From a checkpoint of a small transformer trained on Wikipedia.
Architecture: RMSNorm before each block, rotary positions, biases, tied embeddings, normalized queries and keys, attention and MLP in parallel, capped logits.
Training: a variant of SOAP for these matrices, 225M tokens, 6870 steps.
Each number is 500 + 50 x the weight over its row's rms, rounded and kept within 0 to 999. Layers, rows and columns count from 0. Numbers have three digits each. The size before them is the row's rms in percent of the matrix's.

# layer 5 MLP down (transposed), 1024x256, rms 0.16, rows 623-729, columns 192-255
106:479528478524425492537497552487417507524478432418562558483415593485515375513473453475532475505613425464501565559470479559509514460530482469580483572488426490649459449487503469435489575558384482
097:501527531471471443517480427462494591548561512497487526543466575483509487518537488520425455523460589458525468528526512427517555523512542514475502503451569478495438534481401488532544555530469463
095:478539577502544443483491485486447535457400557546506490482534558522524406464359465438520497508475594545375492447443426508559501438554459503449427474517412515452502534530536543482435392484496523
100:498427520454468523527482571519505518473500462503496452439552566511500496548440450508514532532484552606550505426514625454471401490484447537464540515488468479579575509536491492463497578473514442
098:481415573467472540528454537500508630511479471531486447478464475462495431527477498451458447491469625522537491541606436553508509442438462491517498485547512513459552570455418473550557527417543529
096:515531487464519595400512526548545494431477512568493444478527499525481476398500492557481521482566474592524414480403449501594526507513439490334435537487523463511452502483538474570632494528508549
098:454426500446464412589499446461579517447492520540575546539487482474507444574509456473517542586498494534562488442506395490524533443568472474472461539504506510495527534502577404547481494434498470
106:522551444540486560518467504471436501534426508536476550469440489562485426429496409476412559482539453566619554459591570334430518502515538470517480516552550577516595450475477450420478454519382416
107:421535539477468505497533542501441504497454532473505513528523621568530591583547462579564523490449487554432444452511534567569408527515441475422558605595552408482498556501534423489540526552527496
099:485504578526478461485520484558427431515558524562495510377482587462534486518543559455499453598565496473515486463509485541612467512505406496488470486576554553486508527516517450430580472461488460
096:565511581430441497566508497447528540528484471554560519455513539526495407476500547534494456581494397520554463448523449499447394532518561520490501515565528518542543511492552489575561478568550442
097:532463521415452530549439496539393433546483457405537488463590526433400552461459519506493543522485511543501552501456591502511439494468536550505399470528612502502447484453494543652561582522408526
099:482592535488513503466471490500447429559414516491530598539491498468458407467522512548498446512527424490446439454575414518543448550414473444489450529542519563639532535464393501552448451607472524
107:514497508510559481521540531493531452458513559578520468534495447580397495506579422393532528502600573516484388508397418431540533558493465527554537529558537569453505371545502521502535513447448488
098:419427576500501504416520622475532475459495496438544470511471451394459425456578581573492436469530516501439483544533544482524437493588517486537548500521576464520601458501440471489604478536502436
107:517509516480556514467467462513559517516460504575471517456488523476483558450439522521514531536476461520545440518449481471527536433400518515551557530564501590467485534527482489487626519460557500
082:462526518494534542525392542537533548506529463539598426469364493449455471451430529490537424479465629546520485488529586460509423540481504543467479569481528494479478503516621421488494462472505500
103:538427414524449417505462607481484530483526461529496548516467498473531518511461498431517453501596581539468498523472457312547467494481427500539568535502534515545608474548513494528469425520492557
095:481466572521421546557503539495506526581530597502501542485457578505429452490524531425529596432486410472584515490494574539516498537408551485452489454458401611447548471506586496531542435413524418
100:446524460517524395547554486552459486466401521497492481460566425493575458427547514481451478522558501530457500472468454432542531504456558485510451497539477454579551473575570564496519539607533520
095:484445475442470420513458563511483495480518528482447431479567528491514486510547509439519471517434482586521509487462441602466482556518481507456488476463434525536544454557426470541491487478573353
108:446520498509594505527431460507486528510465500430480505447510508503511408456478539464519521664462543430454480460543499538553492548490457548429538624503454463472552505546406508459455470634524498
102:513548442569539529515475579539533522611431403515514531476533430529486473478537455440549533525512478451456497445484457519535379499575485498561502528471563457533602495522557503492554548432488542
107:463455427511431512467514446494473516510505476563570472488478476485481483521401509563491446524488557394478494536501459490482517551441518454514513480547516500475466533510457484496480517384486567
093:462621495498488472552583497478570479422460508469518551510402445493470536447500537536506527541554619521482477560412552438420485552522490540452560514481557562487466486599482446493489504534537519
111:593532448471483489502512483483522495581561484497485489464496456496462533537482533510473395444449508522486406361567500448505552519516434491353577550483469434465559506494506536499597568513581549
107:441421554440515568405439511572436495493526492528377481542533573558443475451447455524569467519451474487509539494577535457521464477553503553519552523465551484495516518515486457467461489540531537
092:523471521567479436524559467552450510458490518559488522447399414475617433484535516566495508514617517530468510553441498516467410542451406489451411556439533495518489413537528489454442568447515467
018:454505581533402533535455354402450568527524436570501465445406562499550463500532378572475604507519486486490476507412447438498445503475469563520454493591479592361492472554494517486442475415439568
101:413510499445534480520546479487418574441468463511516524444505514529615560552509544512514498450472453495544479468473444460481506502536488622541540513504601487521488526488506497456462447524484595
104:514464501535391524414488494533482510475473554530440477485559553507434535531495495495496478536499527492466563446505587410461401494541456504384521380522519519509522521491555528462583485546461540
104:469512608512426431445453575594489481555426478507517465490533374525505451425441530448448536541542513531436512438547542497513562542469452483513497531519413534517513502444526508486588580537491497
102:472523446527445496608512465394480521428515491427527511388532506397460566510601403468488477612523561453495466491562612539424557499417446520509460467450563532494440496497551494509405557555475432
109:508512412384533519514491387433548437515536494523533392504486524582465528473470445592438519534483504504470516506557498524533415442527456467477481592495527507529484468405462527457460510409567498
095:520565497501470502535539499534433538537417491593501451453474481578532572416475520502418507446427539412470508514501562492538428465559522608428518424496459474508562576406446490486450608491448430
112:600407487517515566469457446441481532581608439431513476484441377449459471471470400475504514428576462535473515507477549400492589489537500440520470570592455504475536496550525475483415451438502528
101:539460420601522525482574524551538571474494486556518520564529534482566560451543445446492566550499505468609586481447499397509482512536495587524488492548480465545548578476480496513417509536437445
102:566579568511463486528499498472494570489542542557516450449569598524479578542461512434477464536494420552475505595592484423438446487534501556546422564499547426542428474565494547493584503506521486
093:429510535571577523461490536443567435424458481503485488533415464472515463556486486474507471499495397497633493582532465431510618378481521514488555494423505517488562406446559530592538500441551486
135:490487556469475527630406430482533485477520469486529470494500417443575448521485485456524496434531535501405443511488474507465495424540497537445530590448500394512536501465475589545606593527405475
106:443558438490522484577560635481508417418607514492525543500486468519543461383519462462451495582491500476529519490520476487434493464489498441401494551397426598505450427466569416455536490448500512
104:554394535472485547572467484527424504459562523469543531625529494551576505470572502535510531520466547494562484492487490566551381409619544505503546432453499493487485575582403522469496528498528535
101:435431484486470511394468465323432520557513588466414529462539477443497526496479479537511477551539487487406415494495501476483479482422424634489501467499447487476546536517512455461509467485528492
105:466542474462515494528472468446454561512516509508488533473575585561538484485550495551575464508529473484486540455522526568362547509513520602522499544545506511549508538557542542511519522494481491
103:440525379385472445472518514402595505490399515602493487452460521425444471429444583554538523592508465571409517572527396489548495549492478526509523462486551454476460491514570543620524521572500463
100:448573512538477499529557427489487483506517605505540465530510473487610549514616533369545401532593506567551454489464445512535531515548454474504512506508453545472516559409452528529478489487618523
107:521575501509401548534476498512495481551502487488480460499445478468527465453532482521454557354600494556711461474507522531555393455521526452566519374463556513479538475517478437418432588456525520
107:585403468515490444394367589464469547559489466386532534495449462546517462543495573380593459329491545431571472506441583513542537495502485489505516474504494553424520447513461452487489531481536479
092:469487462547475504500484541462450511477570519441484539508492529505571508532594501587496527553459483568469490559475507519549440463390605483471523475435579470465591460424483498515510538577501556
103:511447463535476495549449442495529546626454554535566609533575511567508514516420506573528553421519501469443477488576555460497484464448536505468567399430474465439548532510482500515487468517559495
103:450501539533483548514537479466452481476468414534442430530502503473541501539515498511476443528505534446401445517558528555562510459410498498530429518476502504501557435534539636561431562433524401
093:474464557577563509526475438595558511499470486459443567562502461529565511507499461581518514455496591552412590416520457435589519515482486462505493487519489529633445466541501443581518448596456427
029:482522517514518488546464521544576565524516488449518476590543591567483551525543426493574516440396489547471542523525412534470548487519511514430515434487426517419453512461547586580492509496558531
105:509493523541540540573547487546428465526499432519472587582571558504496472567531429514485516532446527510575502456476477560518516526522400541457461529421531471514528515604427518503461425486499489
107:500548486429500515520534402497449465401494478557557471493447454523577455527484541444478465533533493392493340566438515467554553429472538371546498492528508535536566497416473443517478548466475393
102:508498565637439530539469443423583508511434537511512523512545465485484545434459487523520456549516496537523537514493520448471462536496388507441465406525510497454498495591532444556629419554522438
101:475588433595501491487539526541505541462444470473501469472569534487516534499491512482522495514387455494515456463425474570516509473460497497582434504410523419530501504576486469479372522494489567
099:506439398507374476429569515420502573493433483484579515471487569424536576488453444527563571498466415500440433491513585429433564507444460509447552499481533437465481534600458481432520438468506555
097:468523482349534556470440426581514589516493446521474434465524543516606447481493499455431440529555487511474469553462513504484537450518462454484499580439501517580607472596566516423506477527526540
095:452491414510488453562490460494471518550566524550564515407472453455522492462533473465466491538520542516512512533534463550500498639380399488478431431511543386456548446460406474560473494431559498
096:540551483580570515457520590473442457493484470496511564479408605401534509412558496586596612535424504486503608533477527472509515351541513444479514577492484570415461530466567577468521498460470458
096:463457504492499465491453598513462464465521416486602492540478498445489458438590541449459507471543384541519494498441465454516445490584420474454540423449582455426492535479595454473509560605488502
107:454539488491571438526488444506391445568508478516565423385495518504412444552487490534458595429488482473459535610547509484479578543486465487479614475447515416469422502496463601447544485522482495
109:591506479453528533433557521565585559515477512521482473458440441438429495469501515483544492611465502569551551507464381465476459557458495529529451560446495594499450468482527472543435549506425455
100:486505499510392546481571450423503473499495488508494513466376416501570515520508553580524443539549586522441480485500491491552530422554515437480476420454457515501570443608471476420561524541478443
109:429436517460442522576520490454525466498451631446407504446566518379517555526420500519493509557503450527516647497504546369484547533529429543568584486569505480629564549541447479524447450481531476
104:520528472518483472535516620514480608506453539569486550545439504458419501410462482553570465590516432581521498462605452445546493468548497534478464603507487569549479476500496488478456560448395536
110:468436602456457519472514450496510514497559536439369497546585481472538533494571512504527426526566459504526468465524451517523553526458562528525536501514462508507504489523569531530526528487496492
106:531477442424435537478480503412548387529334567483593469473451494462480523399473365418481420579571518495493530486432541402558519434476466452468529578505559480465489476487457489498515449579470367
102:586447481506489419511479517453545482538446565502388563400506572374509538561533470432451520409535433481473563503487557486569419538542400532486504510484599516422471477505493503499601473525491488
109:526553558511599449403540425479419515541533460494564459503509438530436535534621501480483454427468417559492466439518658530471521475523516502528462523520488538441524420523535550568588503402414574
101:416471506479461418484544525464503550469598504448526540590480493453525460491385541434542518427358538529540573493642568484493553465508524508477394535570406457512494552520488539499588497414558434
099:472488440526531532577430560567487435581494477442529562400466515496466473468532517487422494482578447552482414602535445436580562474509458516578467529473541549559607470568482485526416467578550563
089:509510518574490474577498500460499421493453473629506531539449588549465534475464569556485442487511540547376479515499520418525446502426445566464502538469463407526469484514473484492607431513488536
098:544522455513456367451453571487486492514491450567420470502493467535521557455486494523512501476542461442567520482485508498521504393517544552457450534541535515517451574505501449535593545408497466
098:449487501532467560504512541418471481638527491499535524635462539450540524461512499565505453531527539526515577443524495479504475570493570498541375389516422509518444562575466522538535463533540436
109:509547535535509451496465442513438570531503350407525434477406563500489555459513482466439574483530515521541547488451584541425452514416473413471528498492449448539483515534396537500489353595526391
098:480600475488478571380497431487379490496449483439586492589505440499455471411521499550423420504549473509518477483489649489565471464512544540562488450481477560510455531514572418425527492487482524
107:605493456475559586561452466499478405558563432496527517544506483598595533557533500520586499433536591460372554556572490485477617557452626537497434548545529487486478447570536599489442509539501500
092:545407494514476564473488503422516419568534513499543551438527505496509525458511454479462462578409431509487474516521513544549389523425538492458487507507547444447558511570527518542519491467486462
106:536505471446579481559463488552548543527482477523570474429421454556560464375448505394507474517432569493517504602462448464547504533489454508531539520541552498448586526513581509454485487558539536
003:479476578432477510438506450478552436516458528492511372506470469495495531453514479506535418477444440515531549499528487531558517425527427519478472491496573514601522540471505554550549468498502462
104:561493474469532486521594450472527557595541496579519461512520468508502448551524458507528503446523495416492503468525563487545491448432530507481591510446551479532462427513484597544554580505457557
103:445528586477518450467534536529496574434459428520555468471522427486569418523450500498501403480540529477454514530454413492467465560494517534538430481549500407576457372542461465606543569548594437
111:513462481476566503430407549486568504475492462502479487591498431528576488524511548535491521546452512406471449530463438427519513549492507606558534423360597514456570523480523439500540452546531414
090:473525527522431446524436470423487495458448344428492495505550478399441569490459529432408512521496464514580564501489567477499506506518516519479522493546593587438590483551499455412504483569413544
107:497583513405496464541596458485481404433502484454500504486469486543498471577466392433485465478414508517464492568467544422559584509504465516469540537541435513585537530455396497550437480517477577
107:514498552519525479549433419484549461499520391481517523509467488432455523440371461499545554427558499500485451507474516478530523464473543550557443471432467509478557447432511565533435546525546521
095:451530457469551456507491514471490532524516475534422524581445514529501557401454423522459522544483486397474511427480503430551517425552498471471447484515508471471527479379491575463516466497501469
016:412470477487558537487451536396663548520439397543551506554509524541444499461473513435524524532473509518475493504576456426492609528563543538500528616553479515588548513431566471469559475525491470
092:517536400517409533492562508474448492577440528455398475510481513448474511453575478539509592559514501464504523405506578427470468499428543437407454527500453574535529556548419453499551445450518446
092:438433583572452508444537522541509507519377524557525490438512471453494489533528474456507527551524503461489498505497575505483485478521569572437514529421564501469592403527455469526483544537551540
089:512517557519465443529482449530465510515494396418527610524419557487523591478493514511577467533437514489492520342430531554527455511475507381535454455522511475443492501549498498445527569467528593
097:558444469533528530449529559533500450545470425571481524564474454628465443410521599522488561552513491445440511474455576548493429472568530427536458483637489476522456561457593358486464565476499569
102:526447442467573472421566442465447444515559501474497481538466558444444552480392456486506482498474474509508556507492407593477445404546419506416486473512468482449562464433498517536529531515454463
101:473478506554507496447564561577571559397498466486456491446497536491537554551539451463394564430478532460506560419462555575492449574536424497406497518479467407418459530518483484438528510464464477
104:459510418574376523530439442465548435464511442489497501527576541435538542432440406489560542440552531571395535504504614401425436514443548477461433469449424464461518481496520586477518569562534489
107:538458446374488468523520493497572451533464418536524601484437371490552529437502470493569498483587534559591521563466492494567548571558570471410513522472448433438592433459570465438488479568400500
095:530502469449521576463496453458493585477506531511449560544531528513465514476427533489436490406554548588533492592491505516525519487534475408497516469565520479447465509403513540499544522430457541
089:437439499469429425472484469457518396524521626615534433455489515458463539461450498456477483527426548528537495534487511489456563537476430476511508545352541577484546559551455458528564422536553441
097:368461500521449456454465542508424475464470596507556417501443532442502428524471575521466507510614466485523568519461537490510440472520497552519449471478582431515526435554456592504470521473482425
115:503558471482523456499588525490519536493486525556450507615510541495500485559524528453542557506418517473483472521424582512428501493459518467567461531530557518450462480440518499492521476448489479
109:434549431474557438418512439470508446499468463500452424456458432441412511440515542497514528433535438542446459528539469405528449470464479396406516534553556509576508507468443627522492472554538513
093:455426534537534546486413532520481522462512432514508485420526560497582557441475523466514445567421568503609449572470524452555526504481554466426482498471504426468600465537460479523519538445482453
088:472548505487530491475401463544520550462456480549507447476458564481509422503533510507580360416451455530560511475588503442545476543494535558516404519559483479495484533506413593597478494380517462
108:472557498537525471555609513434511510551458502444487528450464543465503573566554553472482565549534547511507503578550561521429458469438471508564601396493574412498444523582484470531401436503534596
107:544496481501472503582461461566504514489506519516583474571546512559512545610471479517531488548525495451492538522512527560504592518530479496508488568539592552498650587496504409532551465552534571
# layer 5 MLP up, 1024x256, rms 0.164, rows 624-730, columns 192-255
097:455540543490491305614442435395536550504483459476524510430523451510493498468526468418534531458467484493450503443454507560416441511563647542465536487452528534458465454531403423473421480415472424
087:570546428495575474466489601444437472531514463364528527478544516414520433482552511397526440511596439536511494571462484537447542485514493474606498470521558532469584619521472459541548489542471466
105:527461562500540469499504369561498440551562609575603500537437522486543423589554471471556568520522422496506497586539577595516456552447490513586450443561528549452493427517471434470404595577473515
105:501561459542450512499481488504472509470434476510547458502469628493465484484521517448506405438520518515519472511481565529496534482529448545452467416607523490500485434594510482416527528489450474
098:479544486505563529476414510501526495484606473556495538571492466531581505418459502520519475454498477509517461455481493509459495505528511490542560505384584598539397522536503334549407454566473507
095:428437498531418386507549504470550443483515446496441495474525497608486526492432534420517509460555597429517521510421533484432482435537542471498459530535491556521541584383450491454455549515491546
102:579520474472585517512563376535517440436476544546485514580483487508492560454528488502400511530556540544536537458485411603429458478449535570540489430429479493430517499450438476451576560461428456
098:576520534527557529478512456519552454459439536370457496534519552546591486521408531510512433534509444548518518508478476452482564537465556520511448440476462478619549553493484531450512532496422537
101:531392579537522519491468532520523474453489522435584525426486493526483480538444555548475509474466445412564467529503491517568441477426517526448472489409532425463510484448502402464493523513479474
092:521483454520523451526457448465441450515503509485470502474464492559544494476463443448543537544463528465491504489483446470470489567553499470477447494430437510499493450499473467465491496373386523
098:547475491447496567494539519492550598467514409541563550549378540483533498567449513565518481480513506513512454563584489467514502479608477518510433556492552530499431466566477488433478550488426463
099:463581466549557403507475527529655456553463403358443418464423505454465527421488586456468500511526518488478546504448426510436487476573508500579431411323450478532495496462459523504483518438511436
107:542484446500574528572493499541567426541461525446511416529528475462504462430464591360483493478569516413431452491492424538434537394502646336510437550473525549487496500474565543530503573529549596
103:471582428576463548584525516623474512501473509418517526585503469418512557445496452602510500541499398554501478534443581443441538458446546572447489521415493450491452571465472435543578504391527539
110:514460508520514419527542500485448517511583410477449503435514461445458533483548492584468474537479529504498525537478451467448502448596448562500481459497631525482442440555562501490454404464535450
087:527472497589525484597520563566485524543467580483559531531522498489593449459443511545515571526505512421525496481589505491562481472593544449525517420635455539444493563439554528523450563503435592
103:406545482514528550488597512392486458604549487472458483582511533612538553402562507559548571436600457442502560536573529509520481487492550489503466493598477402496419468521527542429585479478488495
105:503482544463517399504566473489461461456545508472412407537496525466519495539363581438565558471528425589549524558419508572623512512527485543557455517496492497549477471423493500523553495498550466
100:550521539428529486527462565549504454623495528460479417480507408510489477458555526494410518504502521473479529451439517441413465532509426545558541465546546483528525505511511482515376623561497544
092:524501481535433490551560482416449474491476464460505456492492518476540542541510503529493537464478638451490507566509461423547497455504484498524453484610494418412509499574525464611479453522383541
109:522494567463468452563528455471454459445541567476504511450503449439520562536439537395497575457533579465556459506484416515561499507541453408414482506413532524550482597420471575493563622465542508
104:545439371494510421537440520602535501458526391495488557456443450475476520354432539557515593519520358474538490533552548560499513522573556466457469566470502539466506544534488513523379458456477532
107:478473485503456496560495434493510484637505555385549552517586547536531607603519553448488506570522531497484456540486447442554506513470493542596478532529556525439531561459453525525539496499478441
097:487443502440523471564458446592491601410404568505563545449484543534576546496507502421521497527531446541448499558587513507544462418537530532545455532585503491507413393475583463536458502454477542
112:452466549454466507615442510487409488475454503553552578522490486581566557519518589491548494553512522573526434498565496541376524480522564526507499397526456447555566498546512506482508493489479457
107:585501446513521527462485495523455503582474547521558510499470540466511492505558453527577502475526456542429550524572544491469430525542441441620482555592528537559462503594547442484485450498543520
093:441594515463504577442487487469553502493492518360540471447447495505534526448516501520428526368581521445525461530425568486539491518540546463506517422464420497437529570501545550428506622475418538
030:579565462566528607544538496465512403510475455419490555520491519487597478474535536524475533527544427530531494567513558489480516486459491453624499469442507483513424483497457528536510514438462543
101:483444421567489505519445458511435454519519386483452474483451527505494589395482457482505431461499489494634497549445517520525516501456494481509454510471475467503560499488421474533464524514434487
101:511552426487564451463501545489457512459438527470432494539442505503437459442509573518451530471479508461489509545526548538626557468431499500546495515521573538440487490539533456488537544490434401
110:508454531428523429470622524546430484523498468469581577528526441511458516488602509504566524538460514427485457565612468560449465534442606582542539477560505433502482461522411414513428505525493490
109:458453494488564535533537556529516586536490512442517503474515572450484433585440573439541488437569429552540439542547491590445451472540522472536582577563414513460458487513532423494477464478471481
108:441590464480493513556507450489530522479503478397393509547500541617428352480506593442547466522544467465528487533519449443410486476530544434447500511539475492458437476638517535516538506437474500
107:434574450515561476457460506502461475517542514501505480524570478430516562624457480469529476512444618436429437569483479474558492527473544511477464495551549464475464423491503538513423424524546573
111:538473573552532414406552511492472576506460548514471472485494422480599551392515444458492537478491449540531452540620567485533448552512476523543582461522516478489539475544582532517501466513465517
095:434538406476564486529562522500470463464504508468490421435534506584403462416485495517468594449519446458553469451450527441462543584364471414475477503479541435481417442385566534504527481493448513
097:449536519535545507446500478505503553415495631477412480485508492449475488432521403478518505475496564354471415525415512488522510412477595544500463443566529460510454411459547599522488473610487464
086:526445496482565484571436471428476525564559472483352501491469488421568483490572495490486516529510530594455467414477454491527533526489455473583550471538517517447526560579473479464469516509511481
082:516489505577466494554531516513657405516394465505437556525495549617461489534517599463458541513530483563625472473471482485547599487468528439529499516538488551428443404532442554461525508556554516
108:528533402471575489518389494531436517512554460451525493547465509554459465498557417565537411466536433600425468418462591583492461441453498518545606502566546524636403592562585500503534497589488452
101:527493535533501504494417440517525521464519563471556556557492556410452491479508503567502450448479490484530475419497471545516593540485601511439523512605503544515389557481530538430486428479537545
094:547492561506458496553477459506425491541482502519446354506440529454434496400508537432401459602503477558466492548494440457524477485405523478497473436477450478437529558445553493503441469494488440
108:516468513467476541539485493536552418491454458466409610435496524489499507546489514485489577483507551469464482527541445422480488407567503513485452560601543449566614480403466570370600395494578538
100:577548498490543590531458510504502514446563500502559474534481528450484450471484526479499421591558509452544482491524441488481420475412536453534495420433516584443515475542388478451507544549450499
102:508447443537530565574505524561553517491467536539398457516556509478503482570505575535464470517477460458571446538505498588585491545424461517481575544480542477401375388470546544499567549563537536
110:593535522427495524558535489534461569555504532502418457488515519564468522563559508517453537497539523495529484487650422410481541618557585524497502477444451445445537529551539517476516441610482443
107:507515454607496566387440470515450494535462456476486439572483506638528520507477482506599515411486438434536513541466474515529515477537485494528561486423537589506530514455536510531483514679568491
114:459493467533505480430477434474529496539477508513432488529494478551427479597567561409477444475513469470459480472554458495564394555354490546545473398528509505453537520536539579493504544491501457
101:502512518546545523448544424535493390549528407529537491509517527487423559563533531555482606584523514513478504499461434535546519495511618550570534527502561511572421446533504563488533482524472466
105:546469492441501440520454403520548386503391523497485514477576471397553543514537396514543593482386464465572566482484457443458508467603442502553513525584584438487541544468539515497470542484452540
092:520427451600511460544442465545405576537573567469500547388510471533605422508488495527464591489510437513487522547527485539525503512512540501490500562578467510605463474435515381546544460451422491
037:507486462538562512501478538364461463490494517428448458451429406512465473553519484545588518480521490449545512519479568498531503594470482511490489500579470548490533666551456538502542485477405554
106:537557416490508455449517535433464429521514558466482489511490501505473507553574444573514558432461395568452497524535540448457521532467409505550569416567421447527468493479492457450435538482447508
111:538525527469512476391434507422414566488489454502534568497409429512541440398563530515525471581534551443466492487426439505517471546411512422473575430494486439529446495512503525563420437473421649
109:488509512509480515412514461446456507485567577555534544508558537596427609443590390491468551513516478500446514453371426472513557487388499470474403569473612479472444533477478504521556519539540477
096:593607481494477458443519506474426509458480529545456408592505485528444417416587551451523479440482453456471436599476479480421517581461537497483547487503542452407438543489457541534486504460570474
099:533445645528502428478478523455455558495580494474423504413518526553499586472563544576516430468487509424467531521483461530567491515454484442487504461473533552493485429416442495536450534477485493
097:535448482474463484514502360522535459509398490500477511467424479496515458442576480486467485459487559470597512494481523437495420464486529505548534461486609415511468523521534511494407521528437486
103:488480477541588509458481464497593484538491563522422601515498544553543519485475520440509476543431526409474508455552487554510453471493598434531571502581543538463480442384511473452458494564557557
092:563567496441504479530542495511459514443526441486484527513490468517539478465469470425492543394472549513602490533518460510547553474517545503624600465476625478490455522385476559535536527507593564
095:525504475573533505495500538483514516446489512346509515460499446507458482631516519536405521494397518412469451541505454536610508581491506555488500495526500490432444506504558501513487479522388509
105:519484468562582499517416498477477498422438520448476448455426521516470615503513527547526472602439451561498526535423545508460518530478556436551489493513495481540494479519540494519432524386548537
114:473521456415604567491521516534521528408547476463551492469472461527593428440549493560504489557461475478586553517430569539515393461499517461501500510564462445455502547534458432631513608486528482
097:530483592476584504527536522580498522526505497451490564460491498458527474456504478415492577507525483455451433526517476495536496491567522383542503495498637464389522496510504555502477436508490379
099:495485537476531496473483507471476605517538492467406505500479465439492476448440440496384459469515526495557464457524602482498439506436553460540501525470463495517561435504403423557496518508518392
101:564469496416460470554589532519458410478529362516529542533458506518484473452533530534638440517592493487535542560450529508483534472434492478446479505502464382535510434570482455478567470563536466
109:471514500469537527457487497487494551481579542510477575440566482512565439388508446471475478512610514465479425485535514525591507513550491509556487531540563422511367521382518527462519453439494422
112:446528493447521544532513481510482583403487459521478561536505460401543417611457601550471521517597454483521450563529489597525496534565555536477628511486470540549403423450432505481451449576571503
105:579458568434520462502590460525456470500514492547494571519477340620465582470506472524473439419518503471456531601441537562635412574396508523530494501395465530463475486429571522537386589498421531
111:484485470497555424475532488560550576439451478515404546371445493384546431456539524423525564512490405477505503513512526618558508377514519508535523514565415466434498539557516604531490468542448484
103:553403449496578448453531509586467521592476500487482489436545531453497544490442483462510421498494599588502446529547450494588403409517518547512527532415546483492543468485398447490566471537457506
098:576534404494527492510345545457481460550558516444484422493486474424481438459562554568421583425489488455523487555480390504608482596416490437569567489610529454511540480422523515588477492488442628
088:508533500601553533419423621490435495454462551459578481563462522462503543602516467490399475550495438508520567438428467567448505475533502410548553515495472571523461518552515393485551470444497528
097:535529532497492608536463466421473539493548386419408567453523449459441420488501588497563535516518546563528478488507501485480511624365520492464539497494513432488455475441494474471550446531555544
099:527483482540545498536460447539468476600473521549487553467584486514598439501548388556395545471540514484457564491450404447537513529554501445579460462532527449444451459530514558505459562556532514
106:465492464511465580517594426492504570510489529491551422454608537544573574436534489464459464448537560493497509527463454547470461502434463559587470541455480454456471593504567528381475601557484455
101:470472415577558567543494381525497572487482496542571515472386457498465570544493530400514500515535489407504477475534447487474493545610573488568592577442500514421559418435568421507571517585545582
112:484449517451559540505482439512484456504497483517472485499500528470535533445592556453514551408632456384483468446524441593473452477527540432479494486524568525498473524511620630583487553477553644
102:495507576447473495532515527500537499448479480522543493501567465524467603527508583480518558483529495489566434512500464542492544526587527507422542522371478541477551600494480529558544469548493452
101:466613385526539555503561585510445455520436516463539491515568541379494432515523492547456546498522471535559516536437502490484563543478508585526506478451448482490546495463541489418426531566534548
035:530535447503526528605537503513538546496697448484459535489571577506500481539506497480500527498497393487593537466550623546502521492524514578601536505535508486473427593461535435460506461510467481
106:471527466527575516434395465508514439474524487507531552569437524446484605595568439526492454551438475524503445526453448527452616483495543619440493509443590524515482480557548514455424457548543558
097:519498554551520580568535419482417534503441529517483436553482422548562564535476536508442539466487558522503553463463337514476523573524459522565531517543566496558600475446511440493507435495539622
110:536431465501515524523585433536471512448353474483486503494479475595423470624506411600455550498614603448469454481539508563386504477494504592464562546527484525607458416492523461474444483486498526
093:509494425601412513529524479481525575476552472449571555496536463491550500490506563496449495522563572507517549504484499434537486501388475506501578584469522485519491581475635516499549516488546583
106:392520439436473432473418431560543481492482509472503549434549467416451455524448549457499513532586528430499505540467364440613525532565429397435503431398515536521466487453553425451566493575541498
108:421416436511519502522495450540561378459469434517417484555469580513485546481483518569488597417483526523568478471598429547473532421503503483459479579513609393567423555508487498550482474454543480
098:427508488499515452524574508515455438421545522534504500577512556456432517514485474546520519571509532493409489409489475570448498507526459503501483541530455409414360520494523551484553578490500571
025:552522490506514537522558457585427461510501456511506597488512480513550480586565605507479495442472487355515424447525545538365477508533466508497524478521532463467509574468499416445414416527518515
098:464440548490538475549442419486507563427513549522544488495483502532523419451519479492464543501352429487528557490450564577467465480400515540534437547542624439459424455437492483516495458529376498
093:415514472577511489530489543527559410427510580478532492494465536555520490540521589436445520463515453500545479553506506465550500539485506393605607457444564512574564465569542482474475593533569557
098:549459523504527487486530520452514625481512473608463431497421532540532540437523557545463431476374474496496535558602435455492531560486423488504519586521494502574468538519596538596543445476475478
100:485502410570512605565487489445375425501499519573496551483452494554442516538469526489560503397599473431478497510444565528490524583597510422565566455505557511427478517540632526465551555498556518
102:523577447505562560493451573468511461406573456495535479452574497555447449507521568572485548498509491440485476554412447446526554558487552469471490510525449507552546523405552497493467560368536512
102:477401501577466478475480462439495445511570528600519406505498628519509454472610433510476484505473561452478536520492445390486465482495508449533536467390519455513408464505494583463526474458517415
105:528568436541488512454568548597479614417518489453527501495536477451469513469430462440513553428566600595455426579502508493496367539544526494482470457438536436504589510599577506530458482552427567
105:571500417499411433439447490511515545525527577524577577462474578494487479534562547469482520435482440488502404533478457493530509550598499451484616486475495464506459480447578431455411414521559513
096:544495465590507633554482605525447488486510508403568435513441505521571509560493485606448578556446507482521496553468527487450578458467545483486497477462510416532491510555548529530409490520526571
097:449484483545558530512617527535510518525476501440520557515461555507577450543531530487404549499544450559562628546491528524504515518494427601539577513555454427561555457526420472445495541497499603
097:536529422610373487464512522558481516353481537529537515514507481590525484530461472500465509558478495473513429501451558447408582495555526500474484442527550421555541512477524454513393459650539564
114:498496461487461510458540539462489549497456596482488496434536479423476483516554565544485468497499546510490510548453553524421483549558541460618450486465548506477565440427514440540504567411488470
109:514493551497496474438542434366461511578611413419595482523534540574420485495552443452452517507470535487587412539537508518492541500527529541561454480467550537505476533524515424545538415531387485
089:540381556484453489549517526457507534498441402426541470519500450540455542457522421538472471421459486501583407423388525531532369521465516503494511449587590475581509391447432448480454438536446493
090:470507458557514401456477502433443506429502538529558552597524506481505536503480478421513623464471527523484490430508581527411519446480501461454532559590566482438492516531474507384527560498474495
107:502553455484482507468529477471519523549515560490550582521468469498537456591475506486483416508540536509514469530539516523385549359560488504415432498480516557433475490589574475532502486576463601
102:472505457609548459516414507541497530505503513381442551480509386461511522498508432397463468565512566471522437573481553425467476521523472497536480497487557550484529433524497590501563551415500478
102:548530526500518494513474526450533458506455507449517607485486525555451503672489439505514471476451525427559553514582510466514488496556494520537457477435503469495512524553373560518538525489488572